Each number is 128 + 32 x the weight over the matrix's rms, rounded and kept within 0 to 255. Layers, rows and columns count from 0.

# layer 3 MLP up, 1536x384, rms 0.0767, rows 811-827, columns 0-191
[[117 132 167 113 102  95 113 169  58 123  91 143 112 179  93 101 138 115 127  83 156 127  63 137 146 148 140 160  90  90 145 120 127 159 154 177  84 100 116 164 154 145 156  86  37 147  89 115 113  50 163 144 133 133 142 174 152 170 148  77  89  85 173 110 104  87 113  86 154 110 113 147 130 157  97 169 139 108 155 126 140 133 145 128 180  83 188 199 113 163 182 151 151 118 104 115  74 159 105 162 175 142 136  69 132 153 151 158 157 123 115 164 175 101 134 111  91 122 127 124 167  89 100 120 103 113 103  64 131 121 144 177 118 110 166 123 162  63 139 162 140  83 139 112  53 102 145 142 110  97 119 103 148 141 107 116  91 119 122 171 134 142 151 164 149 116 133 146 143 164 127 137 160 120 100  75 123 108 149 103 106 101 115 138 116 180  91 118  64 115 125 117]
 [221 114 118 112 104 142 121 154  97 135 159 182 104  82  93 161 172 160  87 106 125 141 143 120 184  63  88 121 155  75 136 135 113 170 137 177 165 130 165 137  60 146 164 145 152  94 106 107 123 130 120 130  67 111 149 176 142 135 171 177 124  70 166 100 132 110 158 132  82 112 118 176 133  73  80 135 186 202  88 106 140 123 112 149 137  53 135 130 121 130 113 156  99 161 113 116 161 104 117 122 165 101  94 105  81  97  64 169  91 136 160  85 105 117 148 135 159  91 179  89 148 158  75 145  96 125 124 204 128 160 125 106 174 173 147  99  94 138  99  85 142  95 147 162 111 114 118 135 150 134 118  99 124 110 159 145  87 141 117 142 130 129 139 144 145 154 130  90 132 134  95 160 124 142 123 178 121  78 116 146 119 112 142 113  99 150 145 133 152 134 101 159]
 [100 126 105 144  67 135 159 137 160 188 181 142 159 102 119 156 160 187 103 137 112  73 148 167 132  16 179 107 173 173  90 109 115 135 151 162 163 161 109 132 166 176  83 152  99 138 154 107 158 161  78 135 151 117 163 129 134  63  84 108 168 120  54  52  79  35 163  76 154   0 196 131 141 144 197 139 130 128 148  68 105 141  79 197 122 113 210 113 131 105 112  88 219 129 167 107 150 127 126 170 147 110  92 119 139 189 172  70 122  88 172  96 177 170  90 134 159  29  89  78 127 131 178  57 156 111  82 135 191 111 128 136 158 135 146 112  95   0 136 123 188 173 133 203 118 186 161 106 196 197 127 159  62  84 153 123 103 126 140  88 159 156 118 121 148 139 163  87  91 123  86 163 198 113  83  84 152  87  86 171 182 135 108 184 146 213 118 124  89 103 159 163]
 [ 95 132  87 162 105 178 118 122 115 101 102 149 172 153 141 157 122 171 126 150 156 133  81 143 185 117 166 138 140  85  76 170 144 156 106 116 172 133 157 146  98 124 165 100 127 140 165 123  99 149 104 159  89 141 122 189 164 173 108 114 105 124  73 121 129 126 143 190 167 111  90  90 121  93  87 118 159 138 125 116 127 152 179 163 115  99 182 139 137 104  98 105 108 174 155  61  98 147  95  75 119  90 167 162  70 101 121 117 112 151 115 181 127 103 141 190 188 132 115  50 120 117 169 146 150 137  92 125  53 153  78 145 138 129 142 145  80  76 104  82 105 115 173 199 111 140 120 129 135 150 147 197 151 117 179 118 111 159 144 144 136 141 160 110 117 116 171 103  86 142 128 137 166 129 110 145  90 153 119 144 135 155 122 111 188 100 152 119 108 115 127 147]
 [146 154 132 126 143  99 151 148 108 135 128 165 131 106 134 129 167 152 117  97 152 168 134 131 133 141 103 131 138 111 127 144 122  96 130 106 126  83  69 141 141 124 107  77 149 124 146 113 161  75 156 128 111  89  59 172  32 157 174  80 168  72 137  98 145 116 161 147 175 146  92 111 138 133 118 128 158 149 153 119 170 108 131 170  79 121 130 102  80 120  68 148 103  52 122 108 142  93 147 154 144 169 115 175 105 170 115 126 102 149 125 106 154 119 115 140 156 112 105 155 133  98 113 126 116 154 122 120 132  65 103 126  85 135 144  79 107  77 144 196 126 140 110 123 114 154 142 122 121 150 130 125 165 150 110 126 133 112 101 163 126 130 173 201 131 149  78 175 108 108  77  68 128 168 148  97 108  96 121 160 157  94  75 123  72 125 146 112 126 133 151 124]
 [169 158  95 134 141 158 154 114  79 115 192 177 147 226 121 154 106 142 123 177  96 107 131 152 121  98  97 150  62 122 149 173  80  59 173  87 198 121 116 117 151 128  74 104 142 100 111 180 136 196  85  94 113  88 100 112 165 136 126  69 115 150 148 194 167 109 102 128 199 108 136 146 162  95 117 150 157 147  82  99  98 134  44 172  70 167  81  10 177  92 152 229 190 126  95 121 143 136 173 138 155 138 113 110  92 161 123 153 129  77 134  81 120 120 184 167 136 145 144 103  79 116 196 190 172  89 101 145 108  85 154  99 106 173 164  55 100 149 130 100 128  91  77 160 143 115 142 207 147 152 159 103 111  93 147 156 127 153 148 211 223  76 142 195 186  89 171 107 154 183  89 130 161 113 124 100  76 114  89  91 164 126 161 102  65  29 112 127 160 152 102 154]
 [117 128 127  89 137  86  90 155 130 130 141  83 146 100 110 109 115 174  99 152 122 170 120 167 175 116 107 122 135 154 111 153 114 196 134 150 132  53  58 175  93 165 131 120 132 146  90 126 149 165  71 111 142 138  67 131 109 132 112 118 126 119  48 148 154 131 112 138 104 167 178 117 213 144 124  66 101 195 176 141  89 144 131 133 113  93 130 149 138 168  41 130 143 118 108 118 160 209  84 149 131 131 135 114 198 127  93 120 105  57 162 152 127 173 176  73 141 116 100 142 134 170 125  91  74 125 134 119 137 102 179 122 105 159  64 116 145 128 120 141 114 140 114 146 145 125 131 114 157 159 114 128 161  55 106 140 107 139 181 136 154 175 108 114 175 113 115 109 170 198 129 112 122  89 155  83  95 114 159 135 138 120 163 119 117  91 120 149 100 125 176 142]
 [111 115  78 134 162 151  67 130 166  90 182  86  72  65 159 103 166 136 138  95 125 115 159 120 129 181 135 156  81 157 126 163 157  98 128 107 100 169 170 122  82 127 131 146 190  91 137  96 182 102  69  90 123 147 124 103  59 133 173 132 156 135  99  43  91 119  81 143  73  85 178 199  88 139 136  79 121 122 113  86 143 110 138 123 138 153 182 149 177  63 110 127 125  95 121 122 104 145 130 164 131 167 160 132 122 203 129 127 120 114 126  68  97 124 137 143 130 100 145 124 117 151 129 166 143  87 146 145 113 105 109  91 173  95 122 100 145  82 127 101 129 109 140 170 102 132 121 132 131 157 153  52 122 218 145 139 135  79 157 152  99 128 119 152 132 146 105 120 142 161  79 104 164 111 108 153  66 121 106 124  87  70  96 125 158 142 227 142 133 162 119 157]
 [116 125 120 123 119 120  55  84 189  63 152 108 113 129 157 131  84 131  73 155 131 134 116 141 126 132  91 152 100 127 134 147 114 155 140  95  96 146 162 108 140  87 127 139 148  81 105 145 117 125 118 136 139 164 195  92 162 128 102 113 153 117 166 133 140 137  65 100 131 139 162 115 148 160 171 148 135 122 107  93 113 123 106 121 151 189 137 102  98  28 147 163 166 126 120 138 104 137 153  99 130 144 141 105 102 162 141 152 160 138 104 100 181 133 125  82 129 118 127  86 114 156  74 169 164 146 112 115 110 125  91 121 181 128 148 111 127 106 159  97 133 177 179 108 122 174 123 146 117 106 103 195  98 110  69 162 127 113 141 118 128 106 124 138 142 111 146 119 172 107 145 168 128 147  96 150  86 120 108  92 146 127  62 112 146 118 135  92  70 115 173  83]
 [171 106  98 109 138 140 128 112 116 130  92 142 146 113 151 178 134 117 103 155 154 141 182  58 174 122  69 117 104 115 136 111  75 112 187  63 149 157 134 126  70 150 100 133 129 143 159 151 162 157 176 145 163 142 144 158 141 123  98  98 107 105  72  85  85 105 174 182 197 134 150 138 151  88 149 141 162 138 182 118 106 102  48 184 164 139 152 156 148 150 134 101 135 130 112 191 155 131  99 147 106 157 172 121 136 153 136 122 137 117 127 106 128  97 212 120 135 131 125 103  73 104 148  58  74 127 163 114 120  95  96 114  66 107 149 131 145 103 104 196 116 106 134 146  95 122 156 122 109  93 124 141 117 111 146 132  63 147 123 139 189 150 111 127 183 122  89 137 165 136 121 121 149 122 112  71  55  91 113 125 205 114 156 158 136 112 165 159 124  90 111 136]
 [191 161 134 149  84 164 135 120 118  86 195 159  73 151 106  83 121 123 158 104  45 107 139 145 185  99 183  69 125 140 115 124 126  91 108 108  91 146 100 114 102  88 134 129 165  84 104 111 144 154 168 142 122 140  85  91 105 160 101 137 156 151  94 145  99 151 146 115 109 186 130  68  69 124 181 107 126 192 147  62 127 162 151 159  71 124 139 132  72 101 120 102 126 123  83  52  71 190 112 182 167  92 142 136 137  96 139 172 112 114  71 176 129  99 148 101 104 132 114  78 175 151 194 107 130  97 163 174 192 150  94 152 154 146 140 114 172  49  93 181  82  99 104 155 161 158 139 127 101 140 158 156 142 167 209 163 134 123 117 151 128 152 146 121 135 144 150 146 105 157 108 131 141  89 180 114 125 109  89 111 126 123 124  57 105 177 128 146 248 117  78 134]
 [ 93 210  95 111 133 126 125 135 122 125 122 180 111  91 164 120 150  89  84 121 113 189  66  90 140 108 108 170 100 152  63 126 141  97  97 159 147 116  92 154  98  95 127 148 108 140 152 119  82 133 153 121 100  79 130 134 147 133  99 130 149 180 118 207  92 134 117  97 111 104 131  95  96  89 125 152 200 150 131 158 126 122  80 101 131 160 128 106 147 119 103 144 160 137 135 107 132 123 110 118 147 148  93 152 173  95 124 164 159 167 124  95 107  49  77  96 180 142 112 120 117 136 143 139 141  79 177 140 127 190 111 158 113 209 153  86  80 146 155 144 132 112  78 165  84 122 181  89  63 156 160 125 145 119 134 118 112  99 129 125 122  97 128 163  81 170 149 164 103  97 120 160 109 109 102 102 122 173 137 111 154 137 162 148 166 120 148 119 108 109 163 117]
 [125 147 163 182 161 125 114 107 118 126  95 171 100 116 114 174  48 124 172 116  81 135  94 127  71  71 123 145  93  85 137 108  79 166 159 127 107 112 139 138  96 148 124 117 103 182 115 122 131  84 109 126 155 160 109 119 135  82 112  89 107 134 113 162 199 105 170 143 146  86 132 135 159 103 157 103 147 132  92 123  79 156 129 109 174 145  98 165 138  45 150 110 163 109 184 108 181 125 126 111 106 130 169  88  94  66 139 149 130 121  95 112 135 147 130 170 139 136  90 106  83 131 132 150 118 105 139 113 109  85 101 145 107 174 136  81 109 111 115 138 185 135 163 108 147 157  99 167 100 166 116 132 137 113 112  93 144 157 134 112 161 161  98  77 142 151 157 109 114 173  67 161 105 109 162  99  75  95  81 161 134 104  68 128 133 138  95 126 155  63  87 117]
 [136 118  66  65 144 138  67 148 111 147 142 155 161  83 138 116 127  88  98 133 132 151 117 155 123  88  94 114 154 110 106  96 181 220  97 121 100 140 118 152 102 157  61 108  79 127 114 151 105 100  93  90 105 161 116 136 173 120 120 140 136 135 112 155 136 125 141 176 128 137 166 137 108  79 168 103 195 106 140 138 129 222 130 162 155 121  96 114 126  94 100  92 130 114 157 147 127 107 145  92 154 148  83 123  84 100 139 102 128 151 118 126 128  87 149 142 137 157 126 135 144  93 142 150 140 158 160 114 127  87 157 111 138 153 158  86 164 153  80 143 167 155 144 117 147 142 135 149 127 114 114 118 130  89 109 130  80 145  67 163 162 121 133 149 112 102 119 129 167  99  91 109 188  96 157 110 145 155 124  99 155 163 174  77 136 125 123 101  79 122 120 153]
 [122 134 162  84 149  83 140  27 151 136 169 116  83 122 122 133 140 145 122 134 111 104 112  78  90 123 118  77 142 101 133 123 180 122 134 173 133 140 172  80  92 136 156 115  56 145 120 123 161 195 194 120 154 157 147  68 205 124 167 140 122  51 183 114 176 104 186 171 159  74 132 140 149  50 152 130 188 174  98  63 174 122 135 194  85  66 148 130 164 166 138 177 142  96 117  70 139 116 159  61 121 165 112 158 100  91 167 104 173  94 155 221 188 132 111 163  79 155 216 108 157  82 177 141 102  96 103 175 138 143 105 156  78  82 151 115 144 128  50  70 119 139  94 138  72 200  44 102 130 104 147 140 110 129  82 139 130 127 148 149 163 105 156 143 158  31 190 139 167  87  88 125 153 118 104 100 165  88 196 110 123 194  94  50 112 121  76 129 153 123 129  74]
 [143 138 150 193  68 103 102 157 141 151 130 110 127 151 112 169 114 136 114 136 184 125 153  84  85 194 125 133 162 108 135 113 147 166 104 166 109 158 118  72 127 104  97 158 187 118 102 103  98  57 167 136  73 109 177  82 100 138 115 178 140 105 142  99 108 135 137  53  85 135 129 131 163 161 212 164 116 136  68 128 168 147 139 143 139 116 130 109 109 118 174 116 135 142 103 149 173  92 140 110 152 155  54 112 149 116 104  83 116 129 149 153 140 143 159  96 122 167 177  96  84 104 122 126  86 110 105 125 111 111 142 214 160 110 167 160 131 155 127 132  59 132 123 144 151 109  94 122  83  66 129 116 174 145  83 155 145 168 121 160 156 135  97 177 149 124  99 159 159  66 101 192 125  78  82 152 163 108  96 158 120 112 165  97 111 144 158 103  97 113 133 145]
 [161 131 121 132 114 107 100 124 186  74 126 107 112 144 124 109 118 139 197 157 137 109 129 104 151 174 106 127  61 116 153 120 128 157 153 131 133 109 150  56 111 111 120  52 156 108 116  73 122 137  12 172 105 145 159 145 141 150 107 164  97 158 144 119 184  88 159  99 142 113 111  67 110 135 181  90  64 130 143 138 144  79 116 134  91 186 165 105 142 134 182 185 139 137 117 135 154 115  87 131 156 115 112 116 137 128 171 151 113 170 165 127 129 147 154 192 140 131 127  54 204 114 140 151 129  89  81  61  97 138  99  99 111 102  97 125 139 170 132 139 112 122 122 129  76 115 215 201 115 157  99 158 121  70 141 135  80 108  86 127 177  66 138 146 125 110  65 192 172 183 155 146 107 131 164  93  86 156 116 214  99 102 122 147 171 114 156 125 113 158 163 181]]